config.yaml
n_layer: 13
d_model: 128
n_head: 2
n_kv_head: 2
head_dim: 32
d_mlp: 512
vocab_size: 6343
activation: "xielu"
norm: "rmsnorm"
norm_place: "pre"
norm_eps: 1e-05
positions: "rope"
rope_base: 1020.0
rope_fraction: 0.5
qk_norm: true
attn_scale: 0.219
bias: "none"
tie_embeddings: false
parallel_block: false
extras: ["local attention windows", "shifted keys", "gated attention", "exclusive self-attention", "attention sinks", "value embeddings", "a smear gate", "learned residual scales"]
init: "uniform"
init_std_qkv: 0.0709
init_std_o: 0.1
init_std_up: 0.0709
init_std_down: 0.0
optimizer: "muon"
lr: 0.0111
lr_mult_o: 2.0
beta1: 0.95
lr_head: 0.0105
grad_clip: 0.5
warmup_steps: 0
schedule: "wsd"
decay_fraction: 0.598
decay_shape: "linear"
final_lr_fraction: 0.05
batch_tokens: 32768
seq_len: 256
doc_mask: true
train_tokens: 150500000
steps: 4593
dataset: "wikipedia_en"
Each number is 500 + 40 x the weight over its row's rms, rounded and kept within 0 to 999. Layers, rows and columns count from 0. Numbers have three digits each. The size before them is the row's rms in percent of the matrix's.

# layer 10 MLP up, 512x128, rms 0.234, rows 314-511, columns 96-127
082:500529495534485485454489477493521497554562564503479451546481509492479465481561454456494513522498
085:504513532499529470537507429530537503465483570491491527502560497503491512486559496463425515487499
111:515456514494471442504534492603521489493483501546470559475516470502557501527403499508513535502476
093:493483522566584481466533503563556476470475488511453544569558454459504563479500503485530454530485
110:499521555525456541479485435452528476478565515537512515502487473549506515477510509488473454481477
103:427571481401539548523444488477528477509505528481536502466443582443536514490548512558533526567449
099:486463501537481554519460421517457457482473533470426554608568470530552474522570502543499486484517
070:505491496472603525535478490497470509503504553461521454500489527548506503515487517440437469476484
087:506502488527468488466499485458509418560475455497528541531553546526536515474509532468587515512510
099:433464523467480562488507542474568487516526477449621469552486491480486519510568485545492541493471
108:466419493527509545475451517520498442446467498470530494412467532484486508484501455481522540623518
092:466539508489500551492573496433492549495518451493537493483525507511525495471526513524511466466513
088:506447591476527453500551428472442528429489558467541494503504505484465447408491517495523495475483
107:574502530478485530552580478499500498461465542487498455552493547437535585467516470534514535463513
105:571455539486498540455516513509520574468568485524500553476519540461434481463477467528452452489515
113:488482514488546497514456529501508576568533510436508423479532462560504580480486498497397492506563
099:490512476533468460456434537448473605550485474501550519504471543497476510484489513472470516427497
102:489437477540433520519533423570520449494484515498492526469514465544511530469540567532577527505484
110:512428519416443426547459504517472578518538469561432476459444452476550593501499463503466577446453
102:450527457518477443443516510493527502462389538447562477509531430507565521464455462512428504515448
112:453499419538522481552562391516526536522507477517488469497534499480472478546502452479512536494449
093:493522494484503524542496491445465519458437447478442504548464513459572549499532434488483500483497
102:494465517530516454522559541553499492456472482486540498442480491497485484468414472565528420466541
104:498487465507489468526521503470468490517500536498468469609599515583565472486506504502464568456511
094:508507465406482549514533446487529363588504565476466573532501492531478501493533479552452460467523
101:505503490490530497480495441517484434568450530497527588530453492524480458476451557486511548476513
110:505442489504505492523432507493557528480465534461532512499479565469483523476566437513481484529434
113:465471546493474509583455547496501465495497530476473539500573517558562488513545538534514474465546
100:474469523500501473447460518554463452557508509552526567493445480429510490506512507534497463426479
109:517439567497529476463551539498480510553477444552413523457562543514506430521480523594488485474383
100:474489477459530522502540514501521573585477491487447479542529502527568495475537535555478471537473
098:530550448492532510526496521508410587511512432494504482582498548543450450521519510519517469453433
093:523494450551489510525572485453449526473459489440503466475443529579549409496507473465533439493556
089:444496598539465487539445428486441507529550508504469538569462462528482519459439510478464492542516
102:497550505569548521471517458433516507553524587526480529500516518424524464541454513555434513500449
097:515520522522434455519464499546462507502490501535452533453468516528466542470569476490577516457452
107:511482513500434510542431546422448603546491459529515511499501437481497459556478530556529583464494
110:470479540528498541525501542527531437486534460483510489554460549538500493384454440494566367484524
096:417484506437377495543493498454574545572586529461439513451541529510516476523451526523486477530525
093:486494525488547555462463534512457484513511506434504599540501470473504442491469566485465511444513
091:548519492568502435436488514542519454529526472481561518516555531414561535476474472530527516487519
110:488429471445473455467489557510459469487468452560533447441493591448488468479531527471503513476500
108:512475536511488344517502483491530463544533516440499405488526474516412547479525411472540440434472
109:513510485523447446562554557512411563498468418499482529445462456549511532500526470432502535429427
107:537462524501492418458458461543511486523459462435579530472498558494509501490542487504470475555457
109:498499467477588454526529443508495444562526500438519487433531478490476558574438491480511540471571
098:450466497497514504509454515435504463512379449482500488499411500510556485479556537413566585556545
106:507504545427415464524506526482580496474488555500647489482483465521522495495539504553476469535558
106:488494449405488506522472500589529469427500519448540434472457414491517449469457486489503412515505
079:508507501441483519450554502486507458531480453462531533530534498546486497491460460462484515498532
106:451462550459454478479422438525491486551521476484438568553501467499548565547433557504516518485521
115:464502466510469505525517380448496537457558495441494521476547545531541494585551421502487509475468
098:546439541544508537477591525530543465511466441487488559534544494549524500496532501497488492473534
097:526484508442474521410540428533419552501487516449625555471470439506481489510499513537531523508522
102:430580439475493548417574488463536512503504553536491465541466443477530526511498483468524484499494
089:458509532452490521485501470462523469420514413416495457527489555500584434460519507498504547521494
082:535512465511546448571449505479503449502464470506498495493546477546593528615514440570517489512489
088:513498461605528465544525421433481481438531566514551519538507509481558553491499430540593460391443
095:430479523458508518438508556508538431526484480541520497501481586516537485471456487512456497458540
095:439434544513496441449546507465511488521512481493509562441537388511451434502547479402399515473553
106:501445494484543449509563434519538491514557531541453461445446520465578526460468403493520474441593
097:496477524529507479632516489569504536551458532507501579530449416463553544525528493504447508505508
111:537430483466400495504508469539541383477447429495495516519393491517516573502515530451495517548484
075:510463480456411453521506469493528497456546446489508506525536521457480520493495498468431426512539
092:463536514463499490533475482479510553577569497510568435525499520473539478493525429500561553526435
060:510470526509460543508533527505489589488479510460512567485539532550500481544430513480534470501489
109:473527528540504463513477604527457489474469562499479583467510438539562518540557534541497524455521
094:528598584577485484485449504489524481480523461500471528543553586494498528537504444467491423461518
112:496525527518586459544472531520473485482501544510441511525509538544546484527474463540520512511476
087:488474491466511407516500522478554537521443471498450464530462553450497481487497560552511457441521
097:437517476451522458561512501464610472483469542434531519509579597487514532463472465513483441423479
084:539483527487501533494447481532500483531495451506553573453463512550452485540554532528462463503519
095:448465529477485446539567542457497481561601536528499495504485372436519472514518535458454514494605
094:470484491570492523508542489533538484477510492489517460447528534454572501545496426492543530477529
110:574545583499588563498485496558501471612540523486520459499469445530505546463506493494460474430598
107:443499522507520503482517505551487561500450441505470484542505500509467419504524479526517489429481
086:520510515538481433523521564474435520490465503519525591471400494538549521492507483533418502555549
100:461496455539537456419449427456496490509542486481503427542460514496498431542494505523430503477494
101:541504511535497483505564562526469556486521516520400514515531432468556431454558477483513507498430
102:429455615520541535518492492574518527492491550505404496556539468560493491487516476491484574477450
102:531529480507501482516478553455517474527503485547559487509504477480540464468479461493455494538475
113:479514570536445466514517498578544497403508502447516513519535511433518487485460450549547498476521
116:536538476452537429549535526503395492494509478563483576483468552479533494449478532480553475502493
101:501521549487531521509565553501442512520511564503513439451424546469441512494525419585486467501552
097:491439523480472465560467475562463558499539488548439482484537489438497502576486467506513465537488
108:502540531534506538497556558502424407496501514499554533463479520468539393480506531478469457518481
094:475471529552495494445491539546459526423546479479508489532481419451512483497505484473429531465502
088:524514554486539522495499480550559530547538446504515488516498506427493483519525452495467520408542
090:521498463538514460489464487477587516378509446483535490511456513516557495534538443485496448505580
096:538468529476513526552472528548426397505479611512487523530476455487506494522518517461520457584455
096:567512444442543511582529474422470535503465493479525517491438562518506529510503470542532585471422
090:556464478535530472492537572553516524488511588503577541546470521552513470489537531481481484491490
106:469542477512554525393493528543515585492549532529495546519454577472510551425533521513537485504482
098:498528451457471508481546441520460496425461524505514534491501545481587511449524563512564430483500
099:448482474484531476503509481475465512610534502427480469507571484524493518474501516527524464538501
111:446427484576565525561448513468533476497501499556527502495508516450522475504510521405475470486472
103:515589505570469536511565511506487545510470491475470495452494526434513473506588579487487565433554
107:531510460529513504511424470474514488506482550460557486532497532497519500486513469479444514478496
119:502523479494468530499484415487477549488541527421500474482443500441457518491467538504417462537494
101:467534536513373442474541488547458541519507501525559505551442512413544551540441487585490501528452
085:477505463517477466568490519484543431561525520475446466508519497497499551455545389394512460533479
104:437535536502460541479540467501522482582553513500572587536562499503555452514508452532530518502498
104:588521490472476466576497488484475498477475488502576536474457526491482500543492522534405483556474
093:527516499524497566485495497460514450511489467528558410515493545498490433517516485508464501452533
101:456486466419482440497558493488497553457514494544487557541481448524517479537481439411499493494509
109:542450425418497453487515443570492483454497491536524533521542465518549418540490447548517568491537
104:430519535510485516489535428567539555537504471446498530456516496471509567482508489542534505519477
095:470498488577563463530392515438544440517521505482518508507465449468514487486502475532439522496380
096:511487555451468419419508519511465470486529491500540473507529549486527532445553482445502473453517
110:482485496436456510549540517467504445511526449515566431531520472497603513546549449488465508485486
102:505542523518446457509500510508522499570478549506504539502493442515531533490536527455500458528518
096:481523444500482519483483476425487467484482488538566528442479527563547541475560473526477506517544
105:451532516518519514517488551462460418437506576414519533472444512456493498555514526519536475497427
090:527518517475528572517556525505495507494552499508425521523538483521525497450528451532508464446552
112:458530567449519533454492509562469498483517531508436527460622561449486509480416513468541427526491
093:498426495493558526395543513528565491485487447451506533522539509513389533515522497571514547434493
079:507500501534514514475570519421503522549498452514442426540560483484545551494424462490499459479463
104:506566552550557429519533566563472530536452469462417513482560527471505485564530497540534520479533
087:575484477568582564570517528520484483489559445513474512501500461526491530481542551523526541460558
101:478479514498466509477528476557463562550523537489545430551484435517511475491446474499500477458543
099:524416481487448473526513486459456539515515513480503503586501525467549479445485433479524471490493
115:539523530480477488454477464514537495551440513449437503432462496522546519501457411442515499462545
094:532513530468479519525497449496571532451558477518523552506568491448544462479539488493494485466555
109:494517552505552497500565498471443551451479522445553537547429520548513446509499593442460542467490
106:457546524494537471470529434493532519443514500435506516450510465463541478474530472537410463503500
093:556529498511514485540541499448454536589542521464456558471531519484473408518546451530438418526562
115:436439457499433461457525472527495537462602457545526520455507552418458469463515451498484554520520
107:497415586522457520462527485464518493520417560509492519452523524507419447472624534505437464505477
089:531475554463549459513545556506535481517571534447490472506517452521462474443519517459456483509496
096:495510559543499473409512554501521478604427528507449426492536517481471489488529484459468486417500
109:580485531469510518567492556469478527566497468533515506490444508561507404550507479525582497514503
089:527589447469556517465501508414475489516519481504604528608541524532511490498471426513496588504453
089:548551497514436491485495502442449517470543505490530467467504543505500462480527503431572416507496
102:483565449560423547561484490523505425521482510524496526492519482463525440555529638507429467433458
093:524458483517427601461464520497501537505450524459460517480544451476533519461528612449505530495580
091:472541499515497478438441458494552501444551548521466494454455493429548473476412519410475417502476
107:429471507553527561437580464575465501538497450554481523420524544519492507410530471533532476499545
091:452592400481450598538512495506498554435499459450455552528447484556497490511470491518416501527482
088:484552484519511401467576506492483469517525565486461570614472561437465463511503525536440486575484
095:475511484535486556544522520455505515550514509537485458601547494543523499472523522493463539537475
103:450456503503539543478441527477465480463574471548497507504550475491521476456471565517532539459563
104:490565520570465442535542527514464512518522497460514514505495543502419428542515458469457484492488
088:469484507483418461509518499535456499459529513465455552529447500488510487535499579501482528522521
091:500541520516508483517493467537476466463455427567514460461471425477478532552575525575529428538489
104:537469502491513471485515499565514464531474491540451417487492535546457572533519475427482477480524
108:516511503588531455476488538549427508493380444421527523486520534463543513486492490479491587380482
096:457475519462450559512454525482449470533485549463575508422471402487482502493471517453446501537486
106:486503441525489506497483487529510483536448491483503535507532568528556545466506556432409500512534
089:529445472498531432445521480487537520545504421543470549572523527462516522475543505494544546484510
092:486495434533498421488485463477480473494485510512533470423598529441503457494507564523484542441428
099:458446456510549530443453504552499464438459526489526509510458518460529467474524515466495495528487
107:560470517484465538546482529490484528485489412456562474480530516451485494544468500468459596553479
100:400397513469542483538532535416482527529510515495448476523545410530483515465550491490535444509452
107:517490527539439488520538512571486428503591508492507510521479481479564451434440517569508501390562
096:369527462590513531488474444498476525493405472495512526566491473485443522509478518520475417472485
098:462447509524530530461522568514523516502578567567544542485481577483493458463524489433490449493492
094:527522506540514511485506536554469454482467500529517568469511474467497569423487501517421444494410
085:530474534516546568458453502542482493520512457473541546514484534498487532515470508549452524491483
106:494463560531490421515490472419470456525524474505529470488528479401556553467582497427480536532439
108:531533427493495535462491417440490598556511509457470522462522543533429503477440533527465531523513
098:539563439487462513432543478543552484538537505462532503521505536483491474433568487511456551517566
096:509538545428475518493530560509445494572488534506484514476516490473562505524511435513510486492548
103:498457523472481571442525473559499529507511495529462558506547524528466510500565489479540517574511
108:473530501525409416464473485495561445542537500515471472468485553452502451440466450535453470497508
090:504442522460487530468486548494500465486526602416515467506521562449521479509467445443437515496492
092:573521456503517490432462523553537436483584603462458488475510538521589515546486522517465500488496
098:502539493498537439529526385533436460497495560469442477488488543503520434426441493525545479487487
104:495503495502397515468508505488506538481492465521542520516510533417541508513546501506465509472545
103:539472530578541494525417436583512536538507534519512481457486533497516526483464442530467512474534
099:509466540510479534541501463541495511479440535381483485481459431522462427468538518456516522589464
108:505536462525531460443533510460480482542554584512476476503517434534500472488484492535548576520465
119:503550476482515500534464432535532468534447570488477509503448471502547469498493440533488510484526
097:473502503548622499467543407445490478426477561485560458523535541484536553470463512553537529475532
097:516469504531528462530468508583482532471626526456408463503569460518529480473547450493483488495492
103:483548492561441424479487456508483462531483489486517515496546538494539473442579536485481413543491
071:534481514510514474410479505465500506540449449471480492601536469470461514446491502491587526439461
116:445518566536480472500513538489572522597524445468499510528541539526544586480456485538533490457498
082:517552466444465520483493455507452486546510495484611427514500560456480540453502502473533531502490
102:468495516536510480554571494545558528545433511548520476513432593454489557500521527524489458506431
111:509492486489542461432547438547524443469538511553540535515563548533520410433486498517441488529470
102:458484503474531419452485499582467492544506487468498459519418450520587485514521473468527530521488
097:491567487543508529502533536492500547516422460495434549574498450433522531594581559489535453463513
105:485496482557477525514525487472470535483548500516508449436487423415507539463487582456484525466411
085:484460487438554469483448512525468520516535514510446443559556539482483529565526491503450560524512
093:453528483451502554482538526494493451504531484444523567434482534576367470496502529465546480529540
113:450610492563500508466512540479448507496489418494518464479495455382558473497580471453534487552440
099:506529466437495509493551497510472518532420433463516508475492460437509519499506522512523484537593
101:478460491475496516521484488459516481515555649552524424462512503484524461460499516553509557556421
092:557438443527560476545457502562515595529520550455462545467489518530497458507459487531481503485513
091:436520508484529401479562501480479543486559483521449452484466539477527488487521547523534504538510
095:544512500514525497476450472500487500429453462530494477484517504421466458494488510428559487413540
112:484393564530480500467496552470534456502523497506512505525562545464505518563519459464526487420541
100:546552524528541449565446498509523539545435474489510537589425586447495547484483467472455516500543
108:508489493521554514510511589497441456587502417529487490494470476516488446447401517533488449487486
122:470466561471500471522474461456488522456501473498462444534534501534466514456543429538569453488501
104:524522528461430493483516549570452441487569498530524484434397493553534470495528537494586502511462
106:464509469497495515504466489476477559493539532572482438526474557425549521486509437492478558464520
099:447477516559399580504534464506525495473482501522520505385524535533473472548522457458467486488520